Part of a small language model's weights.
Architecture: RMSNorm before each block, biases on query, key and value.
Each number is 500 + 50 x the weight over the matrix's rms, rounded and kept within 0 to 999. Layers, rows and columns count from 0. Numbers have three digits each.

# layer 8 MLP gate, 1024x256, rms 0.0629, rows 301-309, columns 0-255
460518506508519521583495552587513531500618492495640573542429491563426525555514506514539467500563461558416431497555615542544497500505548409518444559406526510474450551482512489445501498497484503461517573562555474418366480610455542530574486452575512483482523477487536514599515516502489532537501485570397567535506529575461506576441534510495507481514432505499553402450540533451548637568591471534485482516475552573423554522507453404565551576467471573505473593522526478510543599565500547452530491482530459530539426433549519505534600539550555450485513500558426478430575545472556491461475479477432545483483502473533398428518541552504497518409518410443487451506461548529414432539482597439500495507393505589490557537435481504534442518516624471502571438434517500527507549473481508
555555458650477470492599547504425441528582486562484502541536466581483489489552519455456530476520527549499518477551446507490441559473554516545465584507502509521487385493480466451529493433481483440467472542544533551435587537401470480537486464539517586472486619499489497481473420499391377465515455522489453430468519512457490451462482553475543390556526480498467524544501511402537509407431424497544453477530453459474493469520505434537394363504452500475492554463527392466466443549450433576515438432529517544506500546489547486480519591510513513500469547403515500564449463541441559431568526502519536503488501561470472453532503398474519542475472533419435478496454485524454578485481420357484533477486495484460479480511554464507532542429524498458502445466530611450424505416519467
548516436525475469516526538561541473519511433537526476513475495538556484460445463560474478464492533528465521566448460466453480474503564421592519471419512479505598491516457505555504617381491498553510540541454508550532478459537539497447514495512463536474436511481491472503486447487665429452533464610537573546462473516548441485526496501581486560545486477441479514556464513505577474499535468478454541504579534562481551445502460572473546535442524524561476619422488571443494527454592519515551486436478507464568475548389552480530548477455547474578459650491530495433558422408460508397600476403407458406550384518456543532589474483500479403466542456450491479539453377465524571454494460642578511527504443482555526582515482496475473472394551479468424497574563495499550530550572491
459561377548525604471480630483444459540416468411387528515502502487512445539517505515460451515594452454551488449501550513539565557468575468456423541469554425474616471544494564535512525501496448514621487518486503572487528419505484445499496495489592595345396510510503583432517451537473550518544393556513523426483524562472555505592484517477458471480497458526494540539510593510539508557471513512504468533497507465560443512467530549568525508534502555559504551551649522600527475517630441587492569483554513479372557523470489574562536549480488490435437499577450474536502521539499484549551471558606535483532471547478507480582508568462440584486425577409366496408507511472446475482521490430512436488566469528511435465592541407456591494518576483501454504444476549507420564508598452
416570445534395453418461432469525445477366528488554400484494379461531542460491508465473417459419485487516477571488544551524550510506427545477494468453488466471527553539444559492508512468485304514515516518475510479469482433442571546491522405440523440498516486541481584539519493440406479536391603435470548464496486539447556521534547564491507517494541543481547428430481488479480544555521559564427511502490535408437458524500480453440595508496555591520559435486482494553548456610440450549461510495500444544498483537446556504442583464538529466518610561520504605521587555454433514523526401413452536379502499511471629381536610548502465506496469427455556505442541503477488494582476527444474526456501514520469437421536549538451558478569537503365477529481538480582523568449516562
544538480497390400523472445435494500514517464439558550555535470562463555584475520479485434573590530471449435476454467451468451459538491445430544452404483450544558585550496463478539605530539496509488443533473468494466535418548522574540551535517498504540506587477453540466471371428583566553449473451468544514427605423517554557519447432495402516521491536525500510528527518574441487487504517535618419582492582531550510557461475476483518524568494558392564551495453445535500545411515492588557529547572368555650538501477534490520548484432532463461544570514481558553471510551524460503605475475420547517457515458399542493500491473603462474522470553530462561474594518456534450459519501549498471515498532520471498502488480475549573518515520658493543429488513499431480486538536468
518464448504522460524478387539452438531406478484443454451486481545442552535478516490473515587471486449593517530419470466469474542425517547504524451480440536502498499413560439571518530551486515499455503510471593550428516635487551514548579548453451577428465480533524497571516553469489533527474455466633592554558562573427475547474483480514467503515555477478472511449568512550494501432480467490452439548504578461510521586551480508579439508563505495479504487450588548535479552587498535440557497513439616539458570389489540470392553479537454434499553548445525464550539475496513464483515553436429425404485545501526593482452392485425651514494473507529514416460579505603546572500508487520445463536531560477515450398533581547455455511536505446620515439435546506550554519454430548
482453422502476496526459601451578464538494483520469399580391464482545417469454491600414455394514535469479550540492408537515510514473457604463479480493535510506526486513500501559486489463487465491438553513418550561481565547425630466471473513498466586435547465537491552509420524513483479604581508516578463528466560531490498501479468541459415392505426542493455483445462571428508498535541508505565422474578409521391456518574489511441500495528570512455406452423557461467543528448461459392580559451491461530497467550508440426559491518515549497562570505532543451430457369546457511539593508492485528467499489554494515490408473536494501470421464518440352491563505474485467503508488480603474595555561456515551497453514442493405458557523474495456464559539441418504521552536463521
503446455397447474489512489468471500420520453492527439558495391427529489459569446498527503548516462504544460513519535540607479488505499457583552507458558507493446554530532489444405448497498429517559448449513612547467568599591520472494485481562434490507533532493413542515396527553491517564378440563441445488445448519506496553500436455470507353501575461373469502453428500540468488407455434509528488542523517460615482530468505547524370619543486488503580440460519311493341508513575502558508427544453482491577481588491498460557536486555511413444502502547455578448493552521547533470463498534570534477488495410525469468515592482530493452534509456563542524500516482477465569468578459452501474538529456501383434513462504554516477468497519624526469607512480553445501514517557424
# layer 8 MLP up, 1024x256, rms 0.0655, rows 301-309, columns 0-255
399517459511485456521534509487461502451500506507445546483446432516530494417568526495432535520564593455470425522599457448597464540533463443549543633562448516558560487540479539497534503531631494564524528540435474405567541515468434529545482431506523490481543582443527471519541459505508517546504552384598413541524583475513497582503524478533468521452464508533456568533482558567575536512449477485568481480571525433469481488563442602505449458512560482437387564576535524607603533500536500553569602553490552507489504470335453474567518497480537480478554529449501429532491549509448439491504408501538547490511488583530516506509518406450503393527471479502645463397512486583496476486559480519580509525512542527437406558508542483408518492528512504456538597531435554454499447398481454
581514450437456488573442538521403482558540487514513437410469649556486504542465485511545510456460466504378524456509548464446517466535455615502456396567490398489487519476524617527490463528553479369543509489503510391520343431515436502555520484485548456556495525477529502452471438532368539431340477500569525446500514459491562532503473513520486520440536566442492478581508542454468489512522605568494545544428543465517486498462483442543471492456502505532430496478465533516509441532628495477451441453490525484519491428574486467462484514609400400608513427507532528589511445515543521528443429494478492435543532468479500520501459507622481421457543465564512399462569436511531493476405547472497443504496543493529484502513546435452548505463613506413464477478509484432449488637511479
520612455473458573541412464524516458418534478470597571484587469518591519431567521480466511509516546542488464576484539563501525512445453522509567431519455514465513447496472444397471467431451520467577504505390550543569495572461476409510487580469502542470615526503544403414429585435452471556497478570470437476575461463438566494469632518563471574469540528566588611532459510475560532584431509437544406554499470477511514527507464589525602418493413526482561493501415510349531481540546530464486513606461530470477479475524490533494591506561512432515514512459462560519454545571490496574420526488385513459529569428439394446492519443455527518622441432475412492522413423509608603577525434483402548560438540511519465506622447469514476447548496466554433458433539515506581525549483550
543509518540490660464500492450555465510459406436440513497404524518551505508514571481499513524425437490470469373486511494519521458560595548538469571534422403442504411516467488573493533498525491534495608604445590433533494512556491466483437502445476541388426556499462405556528507468584582443561432568420534411514537462492448588617508424592515475554522531559530575436442557489551550474443572597570446548565499440486531583472459492526539499514407458487509572539512475617601438507521553629496495542517505454500459488477496467567420456517460447507523617514497528511468467538415541534418479433565533467547480551568547497547492520546454472461476473551538514463521480466488553470429428474521515487495414554545568484488519493508455619436539482523557409528438586535469472479531465
512433466500531515539536583579469579519490572545569552453517575516544569503480497478540472434505491482538595476551590523520514516488522547444462577503493520492430567504546425566430444509477545389493585516482488503487432520593422551483447499446530544543431498540553509489537461437528484536554473484523423520515494487438586482417503525443445525491584549412470568557473578538558476535533488566488475565420404553505508563563406549622448520458461555475505511595476455564483454462541521526414482522425519550511494543485554510553535435461428531441569468512496461541456391485538569490501555504529566596463451409416516497353421537476469460492463435561463462526412497543487501464436470427492516559538549513530478514438452517500646551465571485534536565537481472458550480526501481
436500508428528544483484496439593553578485527555482526459499470477531510550507502547553488590561527523503485513594506506492541485529558481523457424485494547538492542514436516520472473522476544500531486521447502490507465594527386521482490444475511467473496575495556404622557489515570468559562512533423592483568566407475539553454436528454502516538474602467508497535376460501489575578573405416450527499452517458611409499446469439458527599545510464603499525559602485473434358439544483518491510506536582499497541466429459483469423479482555510574467386483492427439489485514444473481470568559522508420476482434437476509525421476382473440424386398430567477556456497421535480440472484440451524529436512487492473542493452509539469426361535462587441570522483516491508457494495475
480472459520529541489552575444534615421480482515426526437494430519496504483456463546533514550578409506520406498584456502551471515583539459538452528553549385479506527567522478490593558679478491576561499593484496497457469562505444476526406480423417501554532501493519485471421498503554649568600502562485447521623634533450457528386609551500502499447430453536528459564561547541568415545421631481459545601507456490504581527445494527466445505498401484487505518460523526379517468555503477528507424508471558574487521571531523505512445506468478498487429432561553430387439507517470498501532440539531504633458469444482441553579388404592448445475533528474496503417524541415492563505409478594633526535479576454515498480510420502422540602497600556548424494537474501455495561507536384
550535476597476462544466477564538433474566459456464502521502430499489521462488511502467505526517495453512480534487444547495433487439356544447458445452507481538486643495543472560472521526512554471506430433421487413451486434558511450471550453510570470536499487520434526390483575471395516511504555469486483550495489531498515459434433481527395515451561433508451455476413478421463501451442482446606388438468481512473505510426503475489468539517430473551582515576578454540437429504493502414448465426450496456475563427521471494536511460440447414461459388463497579569363454488473507576486514429522496542386463423595419484567387428507537545550481556471474536534561533604526506477418543459517535554492463445547516520519561505405526488591484465583493471459466508521488462546507498
401467447463526451411453453540441526491560452456448489526611527512421523509484536445442591536457497485504418437417493511522529556551508496472513542465495449437525480466462448510404541439500467453610505462500524448564515482506520455589425537532498499508438458496426475517562546521519557399442442414523411386541556485524488450427503514473541524410496540471477423529572519495509478479491571466534471581562566540390468509610440502505497471482470572435494492510490489502546459521556414510509528389454547556498530581532525430473463487446460534632558467504434440577514474442461305502529516480571526491514478396628544532564515548430487513462521493451476539471515497470447535571549401477540418552546473639526402592485590546568449516489417509536477513557525514476556539522527504
# layer 8 MLP down (transposed), 1024x256, rms 0.0224, rows 301-308, columns 0-255
547487414470448460431464504535548474505599539407508456478540562497479519484526456560460461553462415546440559540456608549493490532499449448491486449497421530490479589565577561395583427560465617484532557489554467509538523580511464575535557400393550523538489529476487432471522508495441450520432472512614562501522575478502480508451590517548521476575490586482472587545527592569556531572569458516485523440493521490415554461518450484535496527471495458432549509574545546516496476481555573478524501600564456377441601484479443510553520441434491480452483427481470468496453454463483462522536534589534436441564464524520478556517499505638470482493495587565577521562529482566530449537499530544498463446526440414507522473552546504592561560502614498466498546487574531565535446468444572
513437516475534555477519549427508550404443669477516569506458545446538518441441563608533540542554490453607504499452424434597587418569498447542500539453530487506544466608463494548471452570533474475468514609507527484574425550498466480460532482526525504528508455383469484542446563556530550483485524440573537491522514497627510542434507470514482539519461555549544526424516500557529552510455520506420457453447588507404468366544563494436543529543469426492454506468405613541483452497566496522557561500423475524470446483547410519532470432585497478511553480559449477490515571469523515541509527567511441560491548454549504450441450485522567478502463461591575478484540516477505462475563500517466486528522413395465463483531462514598470541539553553526495597516510451503569532491492574
443472521555544488536478510419636564428491464534482527565538504492423505495436451506553511498535591505467450408523427482441480522432460535475396466526475507573499509477562537435461456379485476482558431500567521518525621478450438516468462537521474462464487499611499487622526518489483501558548444519531534566444603557486435443510547454585502496453510561484628504412557557472462544494479482487467487558421542466494498600497624521490550562468464529607433498442516428512511462558542492537490499573568462490465576469422520425423494485474475524481509574405463504461546508488523422597463468499575602516468464497533525498558586473565525452548520457523523429531390445572524460532499559541379607451542521619507550467400558571545496518551548447524437500437487526481397570503558528
512527483507538473500527478487452493517506599512523478488551463621467508556532503530515568596531485487559565521435548507479396467544526477512496479554566562470395499500414481543520468522521513507534434581522587497469495512489573505480625597513474481514472470577526587469564558588396571434392454487540498576476507422403436487482526502437531487494434538514444618393447477513544539349483560503494459498572514458505528554439420511511503490527447540478572473414588477484497482468508402519526608451466503550427521478556490552544479545486468567426549505568467527554610487393501566550555561607529518441361486553529481518518572496446609507524462444384499576532509437562512604462469506454562521542541464513490565454521493542432525443470527448452467447398549533522528479541489525
517507549550451520538514509509447528584509454562518515561503537532494435482459508470466580499465461517412577549474494609421481505473495508574482472523410493480472585450517468441439496511482498529473501531487583581498485438508509524490540504436474455542569440538532509510446389537507479521645514478489504586415471437474524405478454487519516612556488564434506465524545473585608499511409526494416528505552496508528363588486495414437468471498520480603479509608571500475497573607510477581570566492469473509491535509545553487475505559554515483433566503516561450512458492497495583434517559455517615537471491467574555413525493503531426561502433493443444458538435518503523370552424449557568530499567423491470534520460548501464516506584440541378516454595433520567530457537457499
524477460427416540537461546488479491478507551523498544465618424559452496524539389513551446511443447493566445584471487389580510483472435469445441596521464556548422515445468482484607508515446648495563578468519538518414473490500477455525431457606503428531567518448492497436541522578431483439651629469507569506545365555504483548570465662495476501469594511548509523491447534515459520552498523536474457551536476469509599425485441520516547430457480565534447504554535519515533523651579558496532447511548488447465427510447534412534508427434525559566574451481459471561545499520485471414511499499504503520493441513442486499494507461563523449574520487534492488462603437453501468497523524567470497496498487506536423515562463467461564432498481544466473515527507453414451458658453435
465538490539457468484487527499455498468530451476504481477544493525534509433500595493485477444539494484471447507423510370498429577433480388567527566517592488598495551526505426537567555432449494434496527430483488536520533543529618496541651473478412569479561449602531455454525459524542511439544536497611594502525532468516535459499500556460442450570432580488556550623652489526493468497537495507441548574497485537424587675448459453499443464496504589640442469532562466506469462403526476500548519506529547486493484561493534557478612489537396420580460510548571508374514546499579477500437504469497410441531453514488481340482480470503476496436548434446506487480398456445504511573505470484511470550544366491490439500471487435528462400400475532584526517487453487498557467540572463
480547546558464520464481543562479431501505463436410374453558440562533512496465467547453522475494490490485503541539517555550488509524533455545467480436577535528523504629531560480438457485508531482506471527525525581495570463417585561589497461399522530506402491513514414525422471541455496415533564486402447547563503445478491490475524527436495510462457435528486519438535571439633476506582453433482423532448480530435470542541436448515536508509413421395473423463532550445505532474557511470540452436531406457479464484458364479464435426380573477467450453577450487493498561479496470567393442478488520560460460531543536514490544518487598482576472538478537569511505417541424488515494503561444466465519417463476477496544448392538465515513541581437532513414488441434480543527458518